From a checkpoint of a small transformer trained on Wikipedia: RMSNorm before and after each block.
Each number is 128 + 32 x the weight over the matrix's rms, rounded and kept within 0 to 255. Layers, rows and columns count from 0. Numbers have three digits each.

# layer 5 MLP up, 256x96, rms 0.181, rows 220-255, columns 64-95
095138117106137096104152078134121079133114141123091135153153164164120072138075083137193129104135
125153127176127132208077149110121173164124186152153142175142121138069124117055121139029117178085
112101140106116169139139152122137155149146133128098117137111110120109116127113108196156108142133
129124113101127153140137173154130105150089142117107139110137098128140119151145143182109092143139
131072111047122111186099089145103164215101113123116122162157081126146171133159144145115061126088
113039065096085179138118140118163194100163165133086123116102164109162190120154159111174102165104
131131118125164119143068088114108111156086090120111063174137135101125147106114095076185111084079
183105124114115147174040077130154090084131143168123108170150090130139109143118166049115166080138
201140077128114131113140131149138140126153129122129108060146109181152013067149120140131169102113
143129187138164184135111148111165148112156151092135148155142113150149135115163137160098153155167
133132107119113115115182135118078136111127144115143164132141117150111132173120176056113144132097
104122087117119147069149056111145069158107090115124085178119145112178137133163120126148043128069
099118100193171140118132144122144142088160144136138151179116083146145098155126141149092086135148
133146135117075116079118129115134097098124138117116146105119165152150134135172151110133122195132
178164153135100116118127108151145138150097146143114208175058104140167124135128136122126129118133
146142141123136083119126108091112082218143125082089145138112139169120114115121146149100118082113
191094135117158131172092109087160134199154112137101125158095096127109104096115166094136109127182
091140173169092169064151126103091125162096133139132189118127191166126132086132162201142119110154
093112147183121103169087123145062158148121101099206189155167157066078133125174131084137158108137
120112159142099116103120063109123141124138138104127139066138127132118121141179103129101076157129
133106123080134148121094105066100165146070112163134089155138142147122163138142108049171136156120
145097155149145099199147147089102181111019141137170084123100109135149093101102131127070072141101
074064138134119078120155092088073212122074161127146105099129092102130153121126167079105140129094
138155151104108101102170094164139156176146156130130135092131141128197092111128135138132130145102
090132082127162163120131141142088129214123129144130143198114121125147144100125192096096085094062
062113170166124094073149060156192146157142127180096103157180104130181113095099096151101103077085
121051145105163125104083057138116153122164098159096103106125188159167149117091160100141112137084
176122196180133117108092105093167159005108114099086145136196121124145094123117108079136107149164
101173091172123144144132133148128132201179154179146070115160098160116143123102118177150147146096
170112121059134106198150117124132125118143157129099112167116089111101099131164188106156147147143
118097131145153105114131157151170122174140159168058151122140156128118142145127142134122126113126
147112186109110173168124121167085130136113152102118105123077072093168099120119130169113175122127
121121114094095033150195124139157095128141109161134125113149093148148077131199124098176111160184
130145160123149161123101166130148123114104117152136112104153169116111162118140122180096140119129
132142178119149129130126036175150125097138139134114065146114148136085137083168145109124149165133
134145049203100125146120105126061206084146119092150154159122093097113168113131091108125033149128
# layer 5 MLP down (transposed), 256x96, rms 0.195, rows 220-255, columns 64-95
088147152111143124183077153146090103094176166107141122115120168093121127107134106115098096145103
169105148087158129096157138097121181184120122123103154176092112180129124145108188094128086079204
162119120162120082102099127123173085108095126145140122120153165159143143127179154092092141128096
129117060158129150151115058050164163159173096156139126159144130129128107174118119131105125146109
149057163141107151133150134145103130111097091133071179127141150141110100148159182127106150048159
110144135141112106077121119114110101165126098152160176132128139141161129173139042165052154069175
096155133109074131106159108135105115142165187151139162124127142137158116103110156154112125177159
074132124161109104092158127165106137181125159124135119098117107115105175108141157158113113152144
135157093101120156169167152175114065086128157044121112181056156108099116091089129130075158132122
175087114103108067102140159110077099142161060131112134102123186110127126088087099074136064082044
158099069098091175102143148082140172078123160153077102066129153044128157150116079141106180112176
074099160117151078181123160054116144136133222082120159123067114148113087073118135164133161095101
183098152105102118120150036111136130141115162134071096081133179205120176133157105173144125134107
108135104125155149194129109157082126141127147082161193110137101117131093103086138176145143095144
181131132098144089199135106099094131167171187103139087076092113099127148142117140142108143165138
123134123132146178147111114156140172133100117159146138145121116133083124088145082125100150188099
117150134170104124139163205125095182116104143096169099175195186074104112171093139090135123115092
141120116104126088119096110159109162096149149154147155102156054081146143132152106142110160114082
136152116113189149152160092145143158082100162093101106184166070211148133113089098127177092141137
159120153095114121088095141166136096128118055152112124134127117074144101137094153137110187071188
137130127132128206093133141183173101144190110125146148084146108095142085157123134158083108099178
105172109140104155103146131168143089145234119095079173118157133199148147201174090075178160140114
106128134118162109088135185172097096155144148150139155164190066169151094112131076112187142177125
154130115172102119144089194149099102053095128111153100212121102099139190157144152109176163073149
187134134174143124152092100125096127132130127099129147103160125139132129169103128128143164200234
143202134142102089140098148119123061087155131165131103085119116185117158176115211093120169186164
072085119121092124133126132205163154149134122113121125085134143158134101134123126102103153094132
135132125127134091053111200080164152160143187108077113131199130094071065156103118091137122092159
102114092130121178154136122090165111106089150093105184209163189108109134113154109129104122135160
117186194153137119102104124147146159141115149117098114103102140128129126160112106128100146120049
149155138114131148118140141112142130095102185135140157149168141190121165110107083198140123136181
067115119128081158100107100148170083103137100147120194126179089118128128176138149163031127084108
113206130142136203183125102121097163128090136142108171150117145131138155140111120167137162130136
115091158160129112123153131096131150100175083139123077101169119147109141176129100068187135171112
127147136195177116134124121093051145123150090111119068101126101108127120130086106152072196204151
089138082146104104146120126118182127134156096083105149151102168159124131089126152086111030175142
# layer 5 MLP gate, 256x96, rms 0.174, rows 221-255, columns 64-95
156126100107185139106085133108139135137131151148130141166120102097184141094121113120130127091145
153146133130141125160102101140135149120142139067115173159101188112139146140132068127118115107158
117121148165118160068127164154077113127107144111112086124164105142138135081123118164159117132126
099147130094152070140164044139145094196153178150136075176189133117136172124102124135096105150078
109196170055118136149208100124138094119142158131157100088098093117116103140149116110176176154129
138167093125218126170123148165102111134115146131129119124161113147082137143122124114130111112214
133111153135173107149138167085159101087084161173102114137125191095119215171102099181094125077158
094171191134167117117188127132090161113182187135148138152109086107132172192116136140128078145154
172144131109120076096156125133188165143185059092095125114105150125081145116113148099104124144108
077100119154153123135119112102123129111128140077129136134182133178132157139069087083085117167154
106145158112114127076096134163127090097142094095121069105176128117160162105120062118131039150096
120108112132128165115091228122147155153122152118121134150100076084132144100143128046146170160103
148099143133152178093098175119127133076116129066132127110131084148142078107105160114171173105126
143155130120124168107137094184135158112158161047153129098170140158192127108111090153102089144121
146153083183148094148118099083168122122100117106150116123133154128170164096173118145146139101177
169134201151125113083114118142166094127173118152073187077105088152141150135169132169138143158178
164101084064088112112092137128102152095148088156132087115134109082169146114109088064145126116091
076160114141109129137129173161116155154109162159091162105148119101157211141118133138119125121103
105129135134160118148117182134155138132108129113093092171135070146151129110171101143155116131125
154151132111123135132113204187191147144125088165160130136195096153079093169129116161147070103094
103132102077146115116069111078115160157060144147135095145061098136082079091105121129102127104158
079084104124127192096104104147085097114075171109103161183190076109161133141137135131203165161130
147193056137128085118103166134147124132156159144086076225129093154137130130162184142145118103129
065095136170104170169135158095171114140125183183116105144078118125157132150122124131111121107138
164055134134169087156069198148139069106165117137055151069136169164160181105116156155129173139176
131178147125144178130122163139126056103166095084186136139118060128155140076200157129119133068124
152077127165122121091101149123121102177108135181169151099133150130125161074089119116079165084176
129117223176111139071135117121062188138092079171113136166147143131138132164120062087167106099158
144094071146109150186168119139151106139190151182110134161123146148133125109160121138146119094168
150167183142106165112127163123151107077095110072183114154134129123133130130108123126151113148143
170085144115158125095088101088154132078146068130077179133181144169194107127104120058134124118144
111138124103143141241112114185064178160081155172098111155160099055133085086152093139126105161135
131154106144087067188169155139117184098131128166133153118181109117122085144110083134174115120130
119093076160047158131138170134094118082099162075105114082188147127210183096098126135101149142144
123136144118127093064173074079147074100141114089180142115070156183130127130116108142076089122103